config = dict(
    num_hidden_layers=12,
    head_dim=128,
    hidden_act='swiglu',
    norm_place='pre',
    qk_norm=False,
    attn_scale=0.0884,
    parallel_block=False,
    lr_mult_o=1.55,
    beta2=0.99,
    schedule='wsd',
    decay_shape='linear',
    doc_mask=True,
)
Each number is 128 + 24 x the weight over its row's rms, rounded and kept within 0 to 255. Layers, rows and columns count from 0. The size above them is the row's rms in percent of the matrix's.

# layer 6 MLP gate, 704x256, rms 0.146, rows 575-609, columns 0-63
size [ 97 100 100 106 107 101 102 109 104  89  94 101 110 102 100  97  92 106  95  96 107  97  96 102  92  98  96  86 133  98  98  99  97 103  99]
[[144 180 117 137 104  91  85 121 131 132 111 133 123 103  84 131 109 122 141 136 155 160 104  97  96  94 165 127 139 153 118 139 114 130 118 113 126 112 118 128 100 130 152 102 116 141 134  92 116 135 138  94 168 161 111 127 133 127 144 112 118 119 134  93]
 [143 120 151 131 120 171 148 165 168 135 114 152 145 108 112  97 132  90 146 115 107 133 143 119 121 151 117 159 148  95 132 125 116 132 105  76 104 144 133 111 135 144 118 147 184 149 125 117 160 150 132 109 128 114 152 134 151 157 116 192 144 131 175  94]
 [124 112 148  83  98 114 111 141 123 146 133  92 140 134 107 156 109 130 122 153  92 165 174 139 161 149 110 120 123 126 109 108 142 133 109  86 147 139 118 116 158 143 157 145 115  61 168 130 141 151  72 128 110 124 120 131 113 104 129 126 125 167 183 140]
 [109 100 134 146 115 151 153  97 184  95 116 132 120 150 109 121 149 122 161 120 134 115 133 109 135 131 102 105 131 108 138 118 133 112 157 134 146 164  93 148 112 154 118 128  96 119 144 169 112 161 125 138 148 133  94 177 106 153 135 155 152 155  98 104]
 [127 140  91 125  97 132 152 165 117 100 110 107 125 132 158 126 165 120 106 122 112 160 157 147 127 136 100 110 124 133 119 140 102 111 127 112 124 133 118 162 132 155 132 130 114 149 153 138 122 131 137 185 153 106 142 171  96 170 183 159 128 175 158 120]
 [130 152  81 134 176 139 137 124 135 116 152 122 145  81 109 114 118 124 157 133 111  86  87 116  95  91  96  85  64 180 117 101 193 122 118 141 126 110 134  91 139 131 153 136 116 115 105 126 132 104 101 154  88  70 123 161  99 139 107 114 158 130 120 132]
 [134  70 169 128 155 103 125 104 141  76 130 104 133 130  95 130 129 129 135 142 118 110 151 116 139 107 146 122  87 168 186 101 140 125 120 122 104 118 148 146 137 119 127 112 136 131 129 149  89 110 136 122 148 165 167  61 199 183 104 121 119 128 164  73]
 [127 107 124 149  96 144 117 173 107 113  99 105  85 137 136 153 102 121 103 131 107  99 136 124 112 145 166  82 127 105 100 122 156 154 149 119 149 117 122 120 180 141 149  91 133 133 112 155 146 113 127 162 123 142 151  76 124 129 151 158 126 131 153  93]
 [152  93 152 109 141 148 153 114 154 117  92 146  90 151 129 129 153 130 119 108 156 154  86 119 174 139 153 149  85 141 107 148 118 115 129 116  88 112  83 167 109 113 112 135 107 137  83 136 100 153 162 121 165 145 156 153 105 133 116 137 134  95 120 152]
 [127 135 111 138 128  81 117 173 101 144 119 117 144  85 133 145 144  76 134 201 143 133 118 128 120 123 152  91 128 134 109 153 118 167 154 152 121 133 135 118  81  63 104 144  98 163 112 122 134 132 149 140 119 195 117 166 124 107 158  98 115 147 126  93]
 [ 41 107 141 121  60  99 103 108 115 144  99 169 139 118 117 100 158 116 125 139 168 132 192 143 144  86 136 143 135  92 123 146 138 144  61  96 184 115 136 112 167 119  97 109 144 116 140 164 128 161  97 111  99 123 129 108 133 180 118 127 144 107 133  88]
 [134 131 111 103 118  99 127  99 100 129 166 135  91 139 184 115 151 146 134 142 120 100 128 119 143 123  90 125  87 101 134  85 141  93 143 107 124 118 120 129 125 180 115 173 101 105 118 160 157 161 134 141 138 135 101 106 123 120 128 152 161 123 122 106]
 [141 167 117 147  95  89 117 144 172 149 103 133 156 124 132 135 136 113 117 108 130 138 113 167 135 126 137 157 151 158  93 116 127 104 127  89 174 132 138 140 116 106 141 138 176 156 113 104 124 112 163 155 138 114 140 132 151 139 117 139 133 134  70 148]
 [132 119 116 114 117 118 163 136 130  95 105 134 169 125 126 148 105  88  63 145 148  97 132 143 107 145 136 124 152 119 127 123 135 131  94 109 145 131 116 148 125 110 114 167 116 167 152 142 105 127 138 150  93 142 136  95 108 130 124 144 144  87 146 116]
 [130 155 127 139 167  74 116 131  78 136 107 170 140  76 115 132 170 174 128 116 127 121 170 146 128 121 114 155 124 125  96 101 134 124 122 144 158 141 141 141 121 150 153 109 137 156 126 183 100  71 126 144 135 158 116 134 155 162 110 144 136 118 119 127]
 [138 128 101 122 133 119  95 116 103 136 174 149 103 131 123 141 102 160 107  86 143 137 121 187 138 117 129 135 166 128 131 119 172 143 146 142 112  69 142  83 132 104 101 167 132 120 145 122 156 134 115 158 148 159 116 152 127  94 129 149 126 106 144 124]
 [107 125 124 121 118 117 150  94 113 154 114 143 121 150 166 194 103 160 107  90 105 127 158 130 145 116 139 148 125 138 111  98 167 113 136 105  87 101 101 148 114 126 128 152 154 116 182 139 119  87  90 134  98 102 152 132 164 163 126 143 168  96 151 159]
 [ 91  97 108 123 154 165 107 106 125 145 146 157 153 125 127 125 112 136 160 170 145 135 173 112 160 135 104  93 150  93 119 122 126 137 128 119 127 141 140 170 146 114  82 100 148 138 160 119 124 196 128  88 139 140  94 105 116 139 149 141 157 106 129 114]
 [153 145 157 175 119 111 127 124 134 131 141 140 134 128 144 129 124 115 140 117 158 131 155  91 117 157 147 141 168 157 120 170 126 157 149  95  82 111 113 125 122 120  79 161 140 136 107  70 132 175 179 119 161 174 124 133 158 122 126 137 111 121 149 140]
 [152 158 155 156 146 174 127 102 123 151 134 124 141 110 122 151 136  85 118 150 148 118 146 115 178 143 124 133 133 159 139 134 158 124 118 155 120 123  76 163 148  87 138 160 153 106  94 133 123 155 111 147 132 111 136 127 154 145 144 103 118 142 126 170]
 [132 124 123 136 117 111 111 112 118 137  60  93 108 100 126 144 148  61 154 101 104 150  84 137 105 130  88 104 123 162 132 103 138 117 114 123 109 109 130 127 120 139 167  75 109 127 106 119 139 125 112 132  83 133 116 134 119 110 127 120 102  91 153 159]
 [138 156 125 130 159  82 131 135 144 111 153 116 147 148 162  88 156 105 140  87 111 137 141  95 109 162 153 109 109 135 148 105 141 115 115 148 151 149 118 113 106 134 157 115 110 153 101  95 173 149 106  72 127 124 144  72 137 152 130 119 145 132 140 134]
 [112 113 149 135 128 133 114 157 145 141 106 134 117 149  95 116 102  96 173 145 137 164 101 145 145 142 131 126 102  89  99 154  88 105 118 107 145  91 129 108 113 150  97 125 123 123 183 157 135 178  87 135 113 120 121 107 151 162 143  85 136 139 106 145]
 [133  98 154 111 135 136 127 118  96 164 120 140 131 122 104 108  91 141 120 116 109 175 131 168 131 150 157  80  96 123 117 159 153 108 119 119 117 116 114 189 158 141 130 187 123 141 111 127 162 161 161 140 134 127  92 171 101 140 127 132 129 149  83 110]
 [133 108 130 168 123 117  99 149 161 127 166 145 149 150 139 118 144 162 141 150 128 147 154 144 140 126 103 120 190 145  96 162 129 109 102 162 115 153  89 151 115 124 138 140 137 114 130 135 108 155 146 132 142 127 137 130 151  95  81 144 138 119 163  99]
 [126 109  98 142  92  91  81 140 117 140 101 120 118 110 132 129 163 127  70 138 128  99 122 159 135 132 164 108 176 140 123 106 102 148 140 163  95 125 104 125 150 148 153 111 132 155 159  77 104 135 151 134 128 141  87 107 114 126 125 151 112 153 158 104]
 [119 102 131 121  84 141 117 108 132 151 118 152 128 132 144 114 137 132 127 112 170 129 104 103 144 141 147 129 153  91 114 136 102 155 146 161 123 105 106 138 144 138 160 135 153 142 160 110  78 135 112 136 126 174  93 112 144 118 112 117 176 136 128 128]
 [115  86 153  96 152  98 160 123 136 190 138 117 151 153 111  92  98 122 124 126 125  99 107 141 103 114 147 129  73 126  97 111 147  95  93 121 144 115 139 171 118 126  92 169 127  78 109 140 128 116 108 141  89 115 140 108 129 152 129 113 154  98 129 138]
 [115 175 143 141 107 109 143 113 110 157 139 126 172 151 115 170 121 109 124 117 122 138 130 113 148 123 141 145 130 155 116 116  91 195 123  74 111 147 129 142 109 146 134 151 192 143 138  99 165  84 133 135 144 158 124 140 106 157 170 142 120 129 158 122]
 [158 107 111 135 190 129  73 104 109 113  92 124 126 128 147 158 129 116 141 139 128 163 134 109  82 171 148  98 111  99 127 140 112 153 156 122 117 129 114 131 114  85 127 119 154 135 107 142  72 100 152 112 105  90 150 125 101 156 111 129 114 168 125 127]
 [103 140 124 136 157 159  85 140 102 105 146 114 158 109  89 112 172 134 117 116 150 113  95 134 147 149 114 132  95 113 149 165 109 170 146 114 138  84 143 108 100 146 118 148 122 106 191 123 138 129 131 131 138 117 132 144 160 161  85 125 120 105 132 101]
 [146 120 132  95 142 143 116  96 118 154 158  96 148 144 107 124 125  97 132 179 147 166  97 109 116 137 157  85 128 150 145 125 141 187 114 135 106 101 137  88 125 114 115 120 100 146 176 155 144  90 129 134 187 122 143 130 152  90  95 140 147 144 158  92]
 [125 189 124 161 153 143 127 123 151 137 128 161 123 106 127 117  78 124 106 134 108 149 172 113 132 163 126 119 178 122 123 153  97 132 105 119 156 130 119 111 116 140 112 118 107 135 102 154 105 124 161 139  86 135 146 103 167 145 126 158 133 107  92 111]
 [111 122 134 125 146  96 136 137 139 160 118 154 141 126 126 143 121 137 133 148 121 136 136 103 155 147 130 137 132 161 127 170 120 102 166  97  80 143  93 122 177 157 124 104 144 138 128 139 149 162 119 106 112 123 154 107 142 150 111 134 118 183 107  91]
 [115 141  95 121 116 190 101 132 128  90 125 131 117 133 126 120  95  88 119 138 118 154 132  98 109 110 163 161 125 128 143 162 140 115  98 104 145 151 125 100 145 101  87 143 126 155  76 140 127 108  99 177  84  90 108 109 129 112 111 170 145 140 121 127]]
# layer 6 MLP up, 704x256, rms 0.149, rows 575-609, columns 0-63
size [ 96  95 101  96 102 105  95 113 105  94 105  97 104 100  98  97  96 108  97  98 105  95 102 105 106  97  81  91 118  88  96  96  91  98 104]
[[137  84 169 137 123 130 116 108 142 130 124 149 151 118 127 110 117 184 127 146 108 123 149 120 165 109  99 143 153 111 138 134 131 140  91 136 157 113 115 118 120 116 132  64 122 110 168 130  86  82 126 139 116 121 115 129 120 147 103  72 128 163 154 144]
 [100  94 164 102  87 154  82 147 125 134 138 103 142 113 102 118 139 141 142 111 127 123 128 149 128 155 146 144 176 114 110 136 113 153 117  93 131 141 117 109 163 111 129 133 101 177 147 127 133  95 148 122 105 141 161 159 182 119 177 156 124 177 116 165]
 [159 145 115 120 125 120 126 142 122 117 114  52 147 102 120 132 137 115 108 126 109 137 144  98 164 163 148 150 139 110  97  96 167 126 102 135 193 119 137 158 138 151 137 119 129 132 106 169 125 153  88 153 137 137 120 122 151 171 148 127 135 143 142  94]
 [119 103 105 123 103 141 103 166 112 147 161 121 150 103 114 124 127 139 149 105 134 137 124  89 115 135 109 116 125 112 128  90 141 166 133 107 135 112 154 140 143 135 112  96 114 174 125 156 140 134  97 172 122  97 120 114 129 168 114 103  76 109 112 112]
 [ 83 145 174 100 124 165 129 140 119 105 168 136 143 117 172 165 156  92 100 124 113 147  91 120 136 132 100 134 156 124 151 132 109 158 161 102 112 154 137  97  99 141  75 132 114 111 115 116 156 107  96 145 165 106 145 155 158 120 128 120 117 134 139 123]
 [135 119 201 125  47 121  90 117  83 124  90 120 104 127 134 145  94 126 150 168 137 117 143 130 108 171 119 159 140 116 114 126  91 112 146  92 128 125 111 119 113  93 111 118 148 154  89 105 104 140 123 126 162 180 182 128 131 131  95 126  99 116 143 130]
 [123 116 109 105 112 106 115 139 140 140  86 117 138  80 149 100 148 165 125 148 120 120 164 149 136 103 104 143 110  98 129 156 106 138 105  85 102 159 123 103 180 123 139 115 169 130 135 113 131 144  61 148 124  83 172 147 110 154 122 127  91 129 135 132]
 [112 127 137 155 112 146 110  62 121 113 149 113 150 170 155 137 136 108 144 126 118 103 131 158 131 106  87 148 144 142 140 121 105 111 123 122 107 159 111 158 107 132 124 123 131 180 148  95 102 118 155  79 151 129 103 146 110 105  84 138 187 155  93 149]
 [137 168 151 140 112 123  72 176 112 124 106 143 131  99 119 158 119 137 153 107 102 159 168 175 115 148 104  92 124 142  97  88 175 133 128 128 164 134 141 142 138 154 150 162 133 113 149 105  96 128  99 157 130 123  96 164 150 173 128 115 132 138 122 110]
 [105 119 149 146 107 158 143 109 128  89 138 123 124 127 120 111 123 134 127 100 114 150  91 165 106 151  88 155 143 124 136 112 119 131 136 124  93 129  48 123 125 162 145 110 145  70  89 114 119  66 111 134 150 113 136 115 132 134 136 144 150 127 149 222]
 [181  99 136 153 136 137 109 129 113  99 166  93 135 182 105 140 132 151 107  92 109 141 133 140 100 104 121 123 108 160 127 104  99 152 128 142 116 123 115 110 120 102 162 137 132 129 150 156 180 153 127 130 151 144 126 121 154 146 120  99  98 180 154 103]
 [149 150 131 118 148 105  83  75 165 166  92 128 103 114 115 110  46 101 113 159 127 112 136 151 102 179 130 141 152 145 141 141 105 145 145 118 134 126 131 146 101  92 122 133 113  90 129 119 138 139 135 134 104  96 146 114 128 126 168  98 139 124 114 146]
 [135 135 163 127 140 145 133 107 132 132 135 163 102 105 107 133 107 119 131 110 145 123 156 113 133 133 128 123 128 166 120 136 123 118 107 144 127 107 129 136 101 115 133 118  89 174  85  99  85 153 128 121 135  85  96 128 134 151 112 152 115 129 156 122]
 [117 131 139  80 135 104 107 136 159 128 120 142 120 102 128 147 121 162 136  75  94 148 105 127 119 124 159 176 161 119 139 140 125 116 147 147 117 150 109 103 195 166 117 133 130 122 108 152 119 139 122 145 132 122 143 126 131 144 159 107 149 108 118 130]
 [158 118 108 142 163 134 123  70 133 139 109 116 167 116 165 107 174 132 187 123 152  74  98 114 142 139 128 129 148 140  99 110 162 115 176 122 122 143  52 133 146 145 140 163 128 104 115 125 141 112 115 175 138 121 125 169 115 122 123 129 155 136 144 103]
 [121 105 139  96 152 132 144 135 114  80 124  87 116 163 156 149 107  86 149 180 148 117 130  86 102 156 118 113 112 150 150 137  67 117 128 147 123 145  93 119 111 120 129 113 135 111 112 145 147 118 121 148 149 113 136 129 132 135 134 138 130 133 165 136]
 [122 118 120 153  91 115 126 133  56  84 157 168 154 104 165 139 100 127 146  79 147 124 136 141 147 147 148 130 125 101 146 146 133 100 154 117  57  89  88 143 125 112 158  73 132 161  90 126 104 158 117 141 148 143 164  69 133 131 113 107 109 144 167 141]
 [126 147 149 144 129 146 101 130 100 124 101 120 141 122 154 162 119 115 155  87  94 110 125 138  87 113 130 113  97 110 101 105 140 123 123 128  97 102 134  95  95 157 150  99 162 129 117 134 146 108 145 130 141 120 166 175 131 125 121 106 122 157 140 106]
 [111 111 140 129 156 141 111 165 150 111 144 104 168 153 163 183 106 163 105 125 172 103 110 109 132 144 102 119 106 145 132 140 158 180 163 145 141  92 107 148 132 126 125 167 170 166 158 154 156 144 162 114 122 150 147 113 100 130 120 147 133 129 139 113]
 [160 125 152 149 118 172 130 143  96 112 184 156 125 126 154 111 111 142 123 137 104 129 124 151 134 130 127 134 115 112 163 147 139 146 134 113 120 105 110 152 130 141 152 140 151 108 141  90 107 138  95 171 141 120 114 120 113  87 140 144 130 174  99 106]
 [134 105 172 115 159 117  73  89 152 115 133 120 127 139 142 103 128 126 148  98 153 128 144 142  74 123 153 123 181 120 137 153 139 191 138 155 151 132 131 154 142 138 155 159 134 173 107 120 111 129 114 126 140 112 107 113 113 122 153 125 141  99 106 136]
 [132 104 128  76 153 113 144 138 140 124  94 121  90 146 120 104 153 102 119 158 124 117 148 127 127 129 110 118  69 164 146 147 144 151 117 133 139 149 137 125  73 118 138 121 115 136 141 124 138 142 115 111  78 119 155 107 122 158 130  98 123 107  82 151]
 [ 87 134 141 121 115  83 138 155 156 134 117 150 153 110 116 116 112 114 133 158 131 128 112 134 139 143 115 107 171 146 149 131 134 142 165 139 139 127 153 127 110 175  86 154 137 144 155 114 137 180 118 136  70 120  81 108 133 112 143 163 148 169 112 134]
 [138 158 129  99 143 125 143 146 131 116 119 113 105 118  84 121 107 116  71 163  92 140 115 162 111 126 150 154 149  97 143  85 128 105 140 111 119  90 158 140 105 148 141 154 149 161 132 151 167 111  93 114 177 100 122 122 133 117 141 164 127 139 146 136]
 [160 153 102  74 143 140 125 113 128  88 117 117 125 126 144 156 124 122 115 101 109 129 154 129 127  88 127 117 142  70 159  69 155 130 119 105 149  98 120 146 148 118 147 105 154 136 131 143 136  82 125 109 152  74 106  80 121 148 163  50 105  90 158 145]
 [ 85 134 107 158  83  83 116  85 160 134 132 118 139 120 131 139  96 142 131 142 101 146 141 174 113 124 112 160 133 114  98 108 118  55 133 135 129 135 142 134 106 127 174 136 140 122 161 117 127 183 150 113 145  90 127 151 174 133 150 129 139 126 157 145]
 [115 158 125 123 132 134 162 134 142 128 110 143 180 151 121 100 164  97  98 158 104 143  87 154 126 128 105 142 128 139 142 130  98 159 114  77 108 171 136 122 129 121 113 161  92  91 123 160 149 130  98 140 146 123 119 143 124 141 142 140  71 131  93 146]
 [149 109 104 141 155 155 122 140 190  88 130 118 148 110 111 117 125 113 126  85 151 165 153 135 140 127 118 127 137 110 134 158 140 118 126 128 131 190 104 131 118  80 124 144 151 114 115 149 118  72 129 120 120 151 116 146 133 147 149 109 135 156 102 134]
 [143 120  97 141 153 158 175 140 131 133  89 128 157 175 102 128  58 147 106 131 136 147  80 118 131 132 106 105 134 111 164 140 139 142 120 155 118 132 140 108 124 124  60 139 121  97 166 127 112 113 164 137 141 177 116 145 136 106  73 128  88 129 148 138]
 [139 108 132 134 143  91 109 144 129 154 155 151 133 113 110 113 130 116 103 110 135 100 139 158 170 141  92 138 163 128  94 133 117 101 145 158 163 139 161  94 140 136 126 134 154 154 141 134 187 128 151 146 133 108 123  95 127 106 164 157 170 126 137 132]
 [146 134  97 142 124 128 120  91 108 104 131 151 154 127 129 109  88 133 149  74 139  89 133  93 129 101 133 129 135 185 118 147 118 153 145 133 113  92 106 164 135 137 137 130 102 101 144 121  88 185  94 146 157 130 138 134 152 144  91 129 145 121 117 127]
 [148 179 128 121 129 117  86 112 152 109 130 124 161 143 112  87 131 121 147 120 177 105 129 110 121 133 122 157 113 139  98 122 109 115 142  91 134 138 103 110 106 141 139 175 133 139 110 152 136 169 102 101 108 117 115 140 116 133 116 124 147 137 137 104]
 [139 121 168 144 108 122  93  96 125 158 126 109 156 122 144 134 172 105  98 138 133 126 111  91 121  76 137 139 145 121 118 155 133 106  81 131 160 163 151  94 116 116 131 110 117 165 137 120 163 145 121 126 114 131  85  99 155 166 134 139 148 137 116 143]
 [143 112 147 105 105 108 122 146 158 125 172 117 121 100 112 169 157 149 146 138 133 135 142 130  94 159  97 125 105 149 173 125 130 124 129 143 156 186 117 159 119  72 131 128 120 120 112 108 123 128 151 110 125 120 116 164 112 112 129 123  89 153 146 127]
 [121 106 148 110 127 142 136  74 115  98 149 119 124  85 115  95 129 141 119 110  96 128 138 126 117 121  97  95  84 140 134 126 100 181  98 131 125 100 133 143 138 130 136 102 122 127 114 129 136 139 113 108 129 143 147 116 145 142 155 158 111 120 153 128]]
# layer 6 MLP down (transposed), 704x256, rms 0.135, rows 575-609, columns 0-63
size [ 99  95  91 102 101 110  99 105  91  94 104  97 107 106 101 100  98 103 101  89 107  99 104  95 103  98 101  93  96 101  95  97  96 103 102]
[[126 134 122 100 122 128 123 116 134 164 143 131 159  85 126 178  90 160 120 109 122 108 143 161 149 149 175 122 163 100 122 141 148  93 131 144 113 128 147 130 117  98 154 115 124 147 101 137 105 127 153 137 121 127 155 111 102 127 131 110 132 146  98 163]
 [125 163  86  89 146 175 126 153 125 100 101 124 108  56  88 152 156 117 137 102 166 123 135 135 131 116 101  85  91 137 106 115 152 122 137 179 166 125 108 126 160  95 114 131  97  80  96 146 154 124 178 160 127 144 111  83 162 121 128 120 136 159 113  99]
 [161 106 139 112 109 188 151 125 176 137 169 131 142 109 130 143 146 150 168 128 132 125 166 112 137  84 141 146 156 112  82 137 107  76 128 129 126 136 139 183 133 138 124 111 182 145 145 122  69  83 179 155 138  91 135 145 131 134 106 109 108 124 102 165]
 [ 94 124 150 129 105 119 130 108  94 134 154 177 129  92  91 124  83 146 159 119 124 167 118 108 112 109 129 122 157 139 104 132 128 120  88 137 135 143 135 117 143 111  92 155 115 134 133 113 142 139 132 143 132  85 131 176 102 142 105 124 132 118 145 145]
 [126 123 140 142 151 149 124 153 114 141 160 118 149 106 123 115  84 177 138 123 123 152 129 116 128 117 157 126 135 118 120 117 129  94 100 164 126 103 142 182 158  83 154 151 151 148 144 100 115  78 139 110 115 114 100 130  86 145 139 144 118 139 154 108]
 [109 148 131 124 196 152 160 116 129 139 145  90  95  67 129  94 150 106 126 152 101 113 127 110  93 140 127 137  94 148 117 153 182 148 123 147 126 115 131 117 139 134 164 103 127 113 156 106 160 136  92 169 114  84 150 115 107 118 129 123 155 112 122  81]
 [133  88 133 126 142 117 139 122 128 130 151  89 132  83 132 156 110 154 110 146 118 126 177 169 135 135 131  98 132 121 157 127 106 142 110 118 149 157 169 138 128 142 124  96 175 165 130 113 125 125 116 105 143 123 119 110 104 164 124 129 161 136 162 130]
 [145 153 143 134 138 122 142 104 114 121 139 167 154 125 143  85 133 148 137 127 132 101  96 117 115 118 111 142 140 147 129 138 123  96 173 162 106 106  89 131 129 137 125 140 160 122 140 150  88 115 119  96 111  95  92 123  81 150 155 104 120 186 111 110]
 [125 118 157  82 172 135 169 104 135  99 119 115 140 155 106 113 165  94  93 144 144 154  99 108 106  99 151 169 138 167 116 155  86 120 153  80  82  98 110 129 120 116 141 114 157 122 118 146 145 166 145 136 155 107 172 102 112 126  91 123 132  71 128 138]
 [142  99 134 105 208 127 149 119 110 131 155 142 105 134 152 116 113 130 115 126 136 189 166 133 115 151 159  95  96 141 178 153 158  80 103 151 137  86 127 132 115 156  61 118 158 144 130  66  78 135 131 140 147 132 149 121 125 108 151 119 162  95 114 188]
 [139 118 118  87  95  85 137 128 151 138  89 156 149 138  84 129 161 144 124  95 131 130 136 142 141 110 117 151 109 129 102  79 130  84 122  97 134 137 104 123 127 151 127  89  97  84 121 131 169  99 132 136 106 107 127 114 123 179 178 138 131 156 116 151]
 [100 153 178 152 135  99 116 131 149 140  78  93 138 110 142 132 123 121  97 136 134 109 136 142 142 151 118 112 149 112 144 109 165 144 144 129 123 131 138 107 109 145 131 140 125  80 146 122 122 151 119 155 129 170 104 168 136 155 138 111 171 103 142 158]
 [118 110 135 155 139 130 130 135 111 117 112 142 155 124 131 144 129 157  96  98 143 109 117 117 137 132 172 133 107 111 107 120 140 179 193 144 101 101 113 136 125 174 133  97 137 136 167 102 103 155 127 107 156 165 120 100 105 154 118 131 114 128 115 140]
 [131  81 110  84 119 116 112 140 133 135 125 108  47 124 113 110 132 156 154 136 122 125  89  94 149 114  91 104 133 158 172 157 135 127  87 148 154 157 158 146 156  99 135  66 103 151 138 156 133 120 103 158 139 106 135 166 154 147 123 118  92 126 128 135]
 [103 130 130  92 141 115 134 101  90 145 177 109  80 124 101 129 142  94 128  89 127 104 123  84 137 103 118 171  86 108 138 136 104 152 188 138 120 138 129 151 116 124 122 108 144 123 113 168 113  95 109  77 103 155 154 125 121 161 139 113 123 147 100 123]
 [129 135 143 119  94 132 154 155 153  98 145  93 162 130 137 124  99  99 138 194  84 140 138  87 100 174 124 158 125 157 164 121  95 145 105 142 138 121 148 101 163 130 159 141 130 108 122 141 140 131  97 147 150 110 147 125 126 124 127 136 128 146 167 124]
 [135 156 119 117 141 130 146 120 157 153 124  91 119 172 118 136 141 131 140  87 124 158 111 143 128 127 125 106 112  77 154 114 135 131 141 107 101 136 134 178 131 147 128 108 124 134 123 123 103 133 106 160 161 100 100  67 125 137 110 141 120 121 166 158]
 [154 134 166  94 113 129 106 115 105 119 109  76 116 159 157 103 159 109  98 121 127 134 124 145 143 124 107 122 129 136 117 105 146 164 119 118 111 135 102 115 107 174 109 147 102 131 109 103  92 125 182 108 149 160 143 179  98 134 118 119 117 138 144 136]
 [126 118 120 119 133 162 137 180 101 124 133  92 138 145 136 165 105 179 153 126 141 149 123 120 110 105 130  91 130 139 122  83 168 137 107 163 116 149 110 142 127 177 133  87 139 132  98 172 128 169 135 101 153 140 121 126 111 140 116 113 116 124 175 158]
 [155 142 122  98 113 149 128 121 122 125  83 114 112 133  99 116  85 107 149 149 133 151 108 134 105 108 140 142 133 122 111 101 147 116 133 131 139 120 125 116 121 152 126 116 131 135 105 172  98 111 163 120 120  97 128 104 102 122 100 128 150  97 133 131]
 [136 154 139 111 148 175 132 136 125 158 116 152 169 117 133 108 150 181 141 133 154 123  97 100 151 159 115 113 159 122 152 125 162 116 129 173  66 123 129 151 104 168 137 106 105 159 102 107 135 149 149 138 140 108 109 113 137 143 133 126 142 107 126 139]
 [124 139 145 131 148 148  77 117  97  92 146 129  99 154 136  93 135 129 119 149 149 117 144 125  84 102 147 107  83 165 147 149 173 154  99 133 149 134 144 106  98  79  97 111 122 105 118  78 166 130 141 130 151 140 173 126 131  91 108 136 111 183 159 144]
 [133 151 125 132 141 129 158 151 116 118 129 142 114 147  49 146 114 166 151 146 118  79 100 135 112 156 114 118 131  99  86  88 165  97 120 123 128 111 132 130 146 141 137 125 104 135 121 136 113 133 132 129 142 128 116 130 138 119  99 111 144 136 154 153]
 [106 146 154 118 151 123 130 137 129 125 149 175 147 140 133 141 135 171 102 117 134  81 133 131 104 103 136 114 100 151 144 116 129  63  96 136 183 131 110 132 177 114 109 144 136 137 101 116 101 104 137 143 143 147 105 137 132 142 125 103 150 131 155 112]
 [115  93 124 157 125  94 146 151 163 141 131 155 132 106 122 156 159 158  95 106 145 111  95 173 116 114 126 100 139 131 116 125 145 174 136 141 164 124 134 111 133 123 168 147 140 171 145 135 118 136 142 158  82 114 135 116 120  88  76 131 159 128 165 103]
 [111 151 100 141 139 131 143 127 137 107 105 132 166 109 123 136 142 123 180 175 119 119 126 115 125 142 135 126 124 132 129 130 126 127 121 109 100 123 145 125 159 129 147 138 142 150 171  63  89 134 170 135 143  93 141 150 134 144 118 105  86 158 138  94]
 [106 144 143 176 109 153 146 104 127 113  71 149 112  74 123 121 109 130 144 124 122 155 100 153 147  84 140 138 134 152 107 138 105 150 107  88 115  83  87 120 143  98 147 148  90 183 180 146 126 166 144 107 164 112 111 167 108 158 162 168 126 147 125  97]
 [116 110 120 146 116 121 136 136 136 149 159  61 131 106 124 117 146 127 126  83 118  91 139 139 147 147  89 159 164 117 110 149 130 130 164 129 176 122 126 158 120 139  97 170 158 124 133 121 103 114 162 161 150 137 131 129 165 163 114 141 104 102 118 118]
 [127  90 193 123 131 140 114 115 118 103  80  93 113 187 180 123 130 117 128 150 126 136 170 144 144 130 140 125 132 144 118 120 135 110 144 129 136 172 102 110 104 121 133 157 142 109  86 163 129 138 151 129  93 143 100 132  88 129 120 128 147 112 128 138]
 [135 129 101  92 124 155 149 149 136 135 133  92 121 100 134 107 150 181 164 130 136 151 145 137 114 148 141 103 159 129 110 148 118 137 116 142 163 142 126 128 124 125 112 139 101 132 110 145 146 146  93  99 158 104 145 142 121  85 129 130 147 142 159 125]
 [155 155 139 124 109 120 139 118 143 136 116 129 100  95 137 125 106  94 122 133 162 142  89 185 156 142 138 153 113 157 152 108 159 132 119  88  98 113 150 109 124 184 121 136 130 114 109 141 140  78  77 156 123 148 117 129 143 154 119 111 114 117 136 114]
 [105 131 106 111 139 127 140 114  91 139 139 149 108 157 158  74 158 144  97 109 110 140 140 121 109 130 101 149 115  74  99 126 114 126 107 142 103 144 128 131 156 113 151 177  97 128 133 148 135 149 110 129 140  81 132 125 114 133 181 167 170 125 173 135]
 [143 120  88 125 167 157 154 130 128 133 179 130 151 141 139 177 146 161 143 126 145 115 133 135 149  91 151 117 134  87 110 134 148 136 127 126  78 151  91 139 149 159 186 152 102 137 145 132 141  76 165  99 123 102 133 137 108 142 128  76 103 102  89 124]
 [134 121 171  87 124 126  93 110 120 137 133 165 136 119 105 105 105 117 169 145 131 173 112 150 133 133  63 137 185 125 147 125 132 104 171 142 188 131 112 123 142 116 135 147 128 161 124 141 131 149 151 146 130 135 114  97 137 136 101 113 126 140 116 118]
 [162 120  81 159 128 146 110 113 140 135 151 211  84 122 146 137 128 153 149 153 117 140 110 123 147 112 109 123 153 101 136 135 149 146 151 181 119  97 143 119 125 136 144 110 166 137  87 123  61 145 102  98 112 100 126 103 101 124 134 113 130 111  96 130]]